Each number is 128 + 24 x the weight over its row's rms, rounded and kept within 0 to 255. Layers, rows and columns count from 0. The size above them is the row's rms in percent of the matrix's.

# layer 12 MLP down, 96x384, rms 0.189, rows 17-33, columns 0-191
size [ 94 168  92 101 104  98  96  99  91 101 101  88 101  94  92 100  95]
[[ 86 128 131 121 128 115  91 104 118 114 129 158 145  62 135 162 171 130 102 122 123 139 148 127 108 138  99 157  81 158  96 153 103 143 139 122 140  71 149  99 137 122 135 120 116 153 138 113 123 133 118 105 108 107 113 108 153 122 119 136 132 102 169 133 153 152  87 137  99 101 151 127 117 127 149 122 131 148 109  87 169 150 111 134 123 183 129 140 110 128 131 146 128  95 108  80  90 117 130 143  57  57  97 126 107 141 118 109 127 118 121 137 120 148  80 136 132 109 129 131 125 147 135 126 150 105  91 127 121 132 102 132 122 144 134 157 124 122 123 169 137 136 170 133  87 139  94 144 116 182 128 143 100 140 126  99 132 160 162 154 108 140 147 126 121 141 104 168 104  57 125 109 183 142 149  73 126 133 116 128 126 147 128 105 100 126 172 125 138 133 129 166]
 [172 137 103  98 141 119  90 117 139 107 143 121 106 108 110 132 148 133 136 107 148 142 145 124  96 137 121 136 100 130 118 100  78 119 131 134 107 126 171 151 160 148 121 129 123 134 109 116 151 114 157 119  99 131 148 101 136 109 167 116 122 110 149 117 188  97 135 148 107 123 201 145 118 160 122 131 153 116 110 159 100 119 135 136 182 184 153 104 164 178 122 127 144 117 134 116 160 128 146 120 127 125 144 120 137 179 153 127 135 107 128 144 118 129 161 139 166 157 124 117 117 108 107 127 170 124 146 154 148  90 129  92 129 110 105 157 140 133  97 164 106 139 106 147 123 132 106 165 212 155 121 135 135 154 112 156 120 170  99 126 161 110 174 165 147 135 124 152 106 125 195 114 159 149 152 116 145  97 118  95 149 129 132 142 116 179 130 120 141 155  83 162]
 [149 132  96 164 159 153 129 173  90 130  85 129  97 131 133 139 103 129 140 137 128 125 160 122 101 147 126 102 175 172 158 166 124 112 187 177 121  89 136 172  96 110 131 172 123 100 151 116 171 118 134  93 136 144 136  86 153 148 112 110 113 145 150 133 123 131 164 144 130 125 141 111 146 129 121 168  63 133 133 152 143 159 103 130 145  96 103  97 111 128 123 119 104 124 111 141 120 119 120 102 102 104 125 131 121 134 117 142  95 148  91 127  44 132  89 119 157 158 135  90 160 105 121 124 129 163 142 111 134 120 144 145 107 104 152 132 163  89 119 122 108 147 152 104 131  98  88 131 141 128 184  96  86 114 138 140 155 172 172  96 115 128 128 176 136 103 103 115 110 153 127  98 116 138 162 136 139 146 100 108  85  52  87 115 126 156 113 108 149 128  90 130]
 [154 100 100 127  82 126  98 116  89 128 132 123 114 163 127 129  92 128 149 134  98 164  90 136 137 138 114 123 112 131 122 130 109 143  66 146 129 123 121 107 150 113 105 101 124 136 101 135 153 140  98 138 111  91 145 138 130 107 122 162 129 135  92 128 124 109 140 131 148 119 138  99 105  53 128 130 143 150 112 127 148 117 108 134  72 134 147 131 120  80 103 155 135 150 145  65  91 132  88  76 117 159 102 122 136 129 125 135 116  85 108 111 129 130 140 126 148 140 100 118 101 104 151 155 163 106 107 120 116 135 147 145 117 145 153 135  73 176  68 153 135 105 129  89 131  93 137 138 141 126 109 128 150 125 146 122 100 108 100  91 117 137 112 132  76 139 113 139 129 156 114 140 140 108 113  89 125 140 108 133  98 118 150 102 115  74 126  89 131 120 103 148]
 [146 152 125  99 113 131 147 188 193 103 120 138 135 132 109 140 144 131 146 120 114 135 123 111 120  94 117 132  92 131  89 108 131 132  87 105 117 128 147 144 134 145 111 120 138 158 165 115 164 153  73 145  80 158 132 159 137 129 149 106 157 137 150 126  94 157  82 102 107 133 106 118  84 146  74 138 109 127 146 136 112 162 114 143 139 131 147 102 134 155 146 123 115 111 114 192  72 127 111  99 122  96 105 151 126 165 133 129 148 132 118 107 163 134 127 130 130 127 137  73 142 108 118 149 166 143 119 147 150 115 135 102 142 121 145 111 124 131  52 122 105 104  80 123 139  89 139 146 124 106 124 112 120 116 119 150  86 115  87 119  88 116 116 121  88 143 139 126 107  79 101 137  98 132 178 125 130 125 122 125 162 104  79 109 130 143 138 137  93 142  75 105]
 [ 93 147 106 112 154 123 144 147 153 126 136 113 192 150 104 127 133 136 137 165 134 147 116 109 147 148 135 116  91 143 106 118 151 125 128 167 148 125 113 148 119 144 144 100 140 138 110 115 117 171 110 131 111 115 125 159 117 133 123 107 146 121 121 117 135 176 159 143 139 167 101 132  83 159 102 129 142 154  83 116 173 109  97  72 175 141  98 126 130 146 110 106 130 147 155 104  98 123 142 172 171 171 181 117 119 132 138 168 127  87 122 149 165 142 119 126 167  88 143 124 121 174 134 100 144 122 129  94 138 103 134  96 109 146 116 141 129 133 103 123 114 134 127 156 141 132 141 100 150 133 111 110 180 129 129 101 103 150 114 125 103 136 130  88  90 147 150 135 138 207 115 137 128 139 128 130 111 144 137 146 138 125 126  67 126 145 136  83 136 139  94  89]
 [131  96 115 112  84 105 126  71 127 123  91 108 133 170 105  86 120 138 146 149 123  87 103 122  96  83 122  99 163 163 119 123 141 142 127 131 143 112 100 150  96 102  71 115 187  80 129 146 115 153 173 137 145 124 120 110 133 135 120 105 136 140 127 111 143 142 138 122 121 145 115 121 140 150 128  82 110 113 101 106 163 127 152 115 150  94 125 129 138 108 130 122 130  99 149 163 151 150 132 168 138 110 152  95 153 103 116 143 138 141 133 123  80 137 161 134 106 142 170 132 128 119  72  41 158 137 139 132 173 108 105 129 140  82 111 107 106 112 134 119 147 110  89 150 185 168 140 143 152 134 119 121 168 145 114 180 124 137 134 139 120 149 128 142 147 111  72  77 157 117 156 133  97 163 134 194 127 146 143 136 130 111 109  88 104 127 105 110 134 103  96 105]
 [107 121 174 126 137 132 140 147 135 129 155 140 134 135 159 141 113 143  88  84 131 138  95 124 115 126 167 134 112 156 125  83 162 168 143  67  94 152 159 108 120 102 129 129 133 110 156 113 147  97  98 110 149 122 103 120  92 111 140 138 169 126 125 138 137 132 120 128 145 134 131  73 152 146 113  99 139 113 106 148  90  77 181 106 140 104 170 103 127 130 135 101 125 106 103 164  96 141 111 146 108 110 109 140 121 152 103 105 121 152 106 125 137  84 142  70 108 143  95  63 131 142 133 113 156 166 110 152 145 144 146 126 158 130 165 165 111 134 167 183 114 115 152 126 140 103 154 135 132  74  92 110 153 108 139 133 110 126 136 133 135 119 100 111 126 148 119 135 106 116 110 162 161 113 171 132 134 141 125 146 124  91 128 162 143 122  61 126 146 146 146 125]
 [110  97 133 137 148 167 155 155 137  89 148 137 167 108 146 116 130 156 145 116 117 115 126 155 139 121 140 138 117 111 182 100 105 171 161 143 120 140 147 149 144 150 136 157 160 178 129 155 134 100 112 135 140 121 126 126 136 135 116 150 135 152 124 119 116 152 103 153 136 129 117 148 136  77 166 128 151 167 165  87 151 128 125 143  88 148 162 119 151 150 104 165 105 119 122 140 169 110 124 121 127 134 115 145 126 137 110 107 126  85 115  98 154 134 147 108 125  72 131 134 124 148 148 127 181 145 112 116 177 143 161 143 133 157 107 140 120 106 185 168 134 100 153 108 148 108 156 123 131 178 177 131 138 118 114 139 135  92 129 146 138 124 122  91 168 133 110 120 151 142 149 133 158 138 184 145 172 116 105 154 120 173 153 161 147 151 126 159  79 105 121 102]
 [119 141 204 137 127 115 158 119 154 171 138  93 104 129 172 129 158 135 166 112 139 114 104 130 119 111 107 129  78 105 134 149 130 151  92 163 152 104 109 125 149 149 120 119 130 157 125 117 135 188 149  75 167 139 139 128 175 123 135 127 132 140 120 130 134 101 104 128  91 101 121 145 133 127 115 163  90  80 148  79 120 146 107 156 176 115 133 124 167 152 138 124 149 180 101 137 174 124 133 171 131  76 120 142 112 146 146 129 139 163 126 116 106 156 110  34 119 120  96 135 121 130 129  83 133 119 129 143 143 122 121  98 156 132  84 112 148  91  69 101 121 144 135 149 150 141 102 141  79  98 138  92 154 125 157 118 112 168 153 119 110 108 135 131 166 112 109 100 137  97 147  96 147 161 150 133 115 117  93 129 171 148 122 143 127 170  99 119 109 121 161 122]
 [155 130 134 125 141 155  93 131 108 135 155 134 121 144 129 141 134 128 142 165 127  85 169 115  92 167 141 117 119 157 135 117  89 115 149  84 102 132 111 166 107  95  94 149 139 130 141 108 113 122 111 160 154 143  89 117 109 131 139 143 116 105 152 153 141  96 162 115 158 141 128 170 101 119 126 158 118 109 113 140 110 136 119 121 104 103 138 108 172 130 124  83 149 167 107 114 122 106  82 155 145 135 156  94 136 141 121 136 116 123 116 194  92 121 124 140 119  85 134 113 110 110 129 102 103 117 104 124 160 133 131 190 110 143 130 137 143 141 100 121 140 131 142 128 127 130 108 132 137 113 116 147  96 145 101 129 116  91  96  74 158 139  91 121 150  86 119 112 131 153 100 129 125  88 128 129 104 106 128 122 114 127 128 121 136 124 132 132 141 137 144 130]
 [111  85 138 131 135 108 193 102  84 128 137 101 133 137 157 121 153 103 140 123 125 100 105  89 122  89  84 133 133 105 103 121 148 168 200 110 129 126 118  74 130  92 159  99 128 122 133 142 127 152 124 117 109  98 129 112 110 128 125 130 101 112 118 123 158 135 128 128  99 117 151 117 136 144 103 141 150 126  86 116 145 134 170 100 149 127 164 138 100 124 139 144 122 119  88 172  54 162 131 104 102 143 135 117 147 100 129 131 126 110 107 124 131 117  58 126 107 141 130 114 116  97 133 154 138 136 127 107 104 129 114 136 155 111 145  70 169 151 104 141 108 126 102  81  90 162 116 104 147 174 100 122 145 131 144  99 122 136 154 107 156 103 124 126 145  87 115 110 112 120 103 134 176 168 118 106 136 134 107 154  53 130 153 134 131 107 135 111  94 103  92 140]
 [135 141 111 135  83 139 111 165 158 139 138 134 116 131 115 126  97 119 133 118 121 122 130 140 114  94 119  87 136 121 111 151 106 124  92 138 115 152 146 131 204 119 124 119 117 144 131 133 107 119  95 131 139 171 137 160 139 175 141 131 132 108 165 161 109 122 130  85 165 133 108 162 168 142 136 129  80 118 155 158 118 133 127 160 125 134 155 115 156 121  83 122 116 147 127 174 135 122 145 108 130 123 120 137  92 198 108 134 107 172 131 140 168 146 128 154 114 163 127 112 111 117 119 174 108 124  98 144 182 143 164  86 143 123 104 133 146 167 126 137 116 126 159  91 114 148 131 106 109 167 117 100 136 129 108 152  83  52 116 148 151 143 125 113 143 110 140 123 111 123 118 135 114 146 115  90 109 121 125 140 143 111  92 118 134  71 114 170 113 120  72  91]
 [125  85 128 116  92 107 176 100  84 115  96 100 110 127 142 111 121 144 193 134 121 162 163 140 129  91 109  57 109  95 123 159 171  83 147 102 117 148  93 151 103 161 119 153 121 127  60 124 162 120 135 146 108 127 120 109 141 128 132 115 117 156 116 116 121 162 102 144 120  72 111  85 150 117 115  97 119  95 140 100 108 120 133 172 115 117 113 149 117  99 117 144 121 120 153 102 138 136 119 180 144 166 160 129 128 101 158 126 124  81 144 134  97 103 139 115 138 112 163 108 137  99 125 117 170 136 131  74 130 171 152 102 119 112  97 139 118 118 110 113 135 115 157 132 144 141 123 136 124 131 127 101 170 146 118 141 105 155 122 149  85 142 109 152 116 100 129 132 145 120 146 149 123 127 129 120 146  86 127 137 148 129 115  89  91  92 128  96  79 129 132 140]
 [187 141 136 134 154 112 116 101  78 106 122 121  98 143 145 115 162 127 133 130 112 110 155 114 119 118 100 196  97  96 118 122 119 128 160 123 160 110 101 134 120 155 127 124 114 144 121 102 106 114 155 119 167 134  88 114 114 142 139 117 115 103 151 105 194 113 132 120 116 119 111 168  82 111 151 137  69  84 150 133 125 117 117 105 113 126 134 108 105  96 130 140 110 124 105 189 155 125 146 133 162 104 124 103 170 121 141 115 176  88  91 139 143 165 120 146 120 149 126 160 117 131 150  98 145 146 132 150 127 169 109 138 144 141 112 142  93 140 149 126 106 129 175 151  77 126 114 150 117 142 119 129 114 119  74  84 103 108 102 141 152 124 156 150 197 107 120 161 129 177 130 132 161 139  91 166 116 111 126 116 106 118  87 150 121 150 107 131 152 141 177 136]
 [147 146 168 147 153 100 126 166 163 157  82  97 101 103 161 156 107 180 154 112 145  98 115 137 137 171  95 166 120 166 106 160 181 115 132  76 128 111 125 109  94 120 138 124 115 119 145 115 146 133 123 118 153 135 120 149 127 171 121 132 158 144 144 191 177  75 120 147 110 121 118 142 128 123 114 150 152 127 115 136 158 182 152 188 134  93  56 121  98 136 110 108 127 117 106 123 143 145 106 130 129 137 159 150 145 165 106 129 127 153 127 138 160 141 104 169  90 141 105 137 133 130 120 122 151 171 161 121 144 113 106  69 132 157 137 133 169 162 128 110  99 140 102 115 154 137 138 136 151 103  96 131 103 143 146  75  97 134 121 118 135 155 130 166  99 132  82  84 127 119 109 131  94 117 150 136 132 144 114 127 146 113 113 120 138 128  88 102 116 143 148 157]
 [120 139  97 127 188  98  97 176 105 101 128 124 125  84  86 164 150 143 138 120  92 131 135 116 137 147 145 131 195 144 172 124 121 155 132 145 165 124 139 123 134 111 175 135 103 116 144 144 138  95 112 107 115 103 179 147 112 122 123 107 109 121 136  99 120 177 107 114  89 113 151 134 107 133 123 122 137 140  89 101 139 147 126 154 133 130 131  99  89 121 107 133 100 128 136  60 147 141 160 115 130 130  60 138 154 154 129 146  98 161  99 122 151  95 123 137 148 129 183 118  72 123 154 132  91 129 148 112 129 151 102 100 155 146 176 155 145 147 151 125 106 139 122 130 153 145 151 132 141 104 137 132 110  76  74  87 146  99 110 157 132 138 130 162 129 150 152 110 121 151  99 138 133 192 137 130 124 143  96 121 114 139 172 127 150 103  99 145 100 139 117 157]]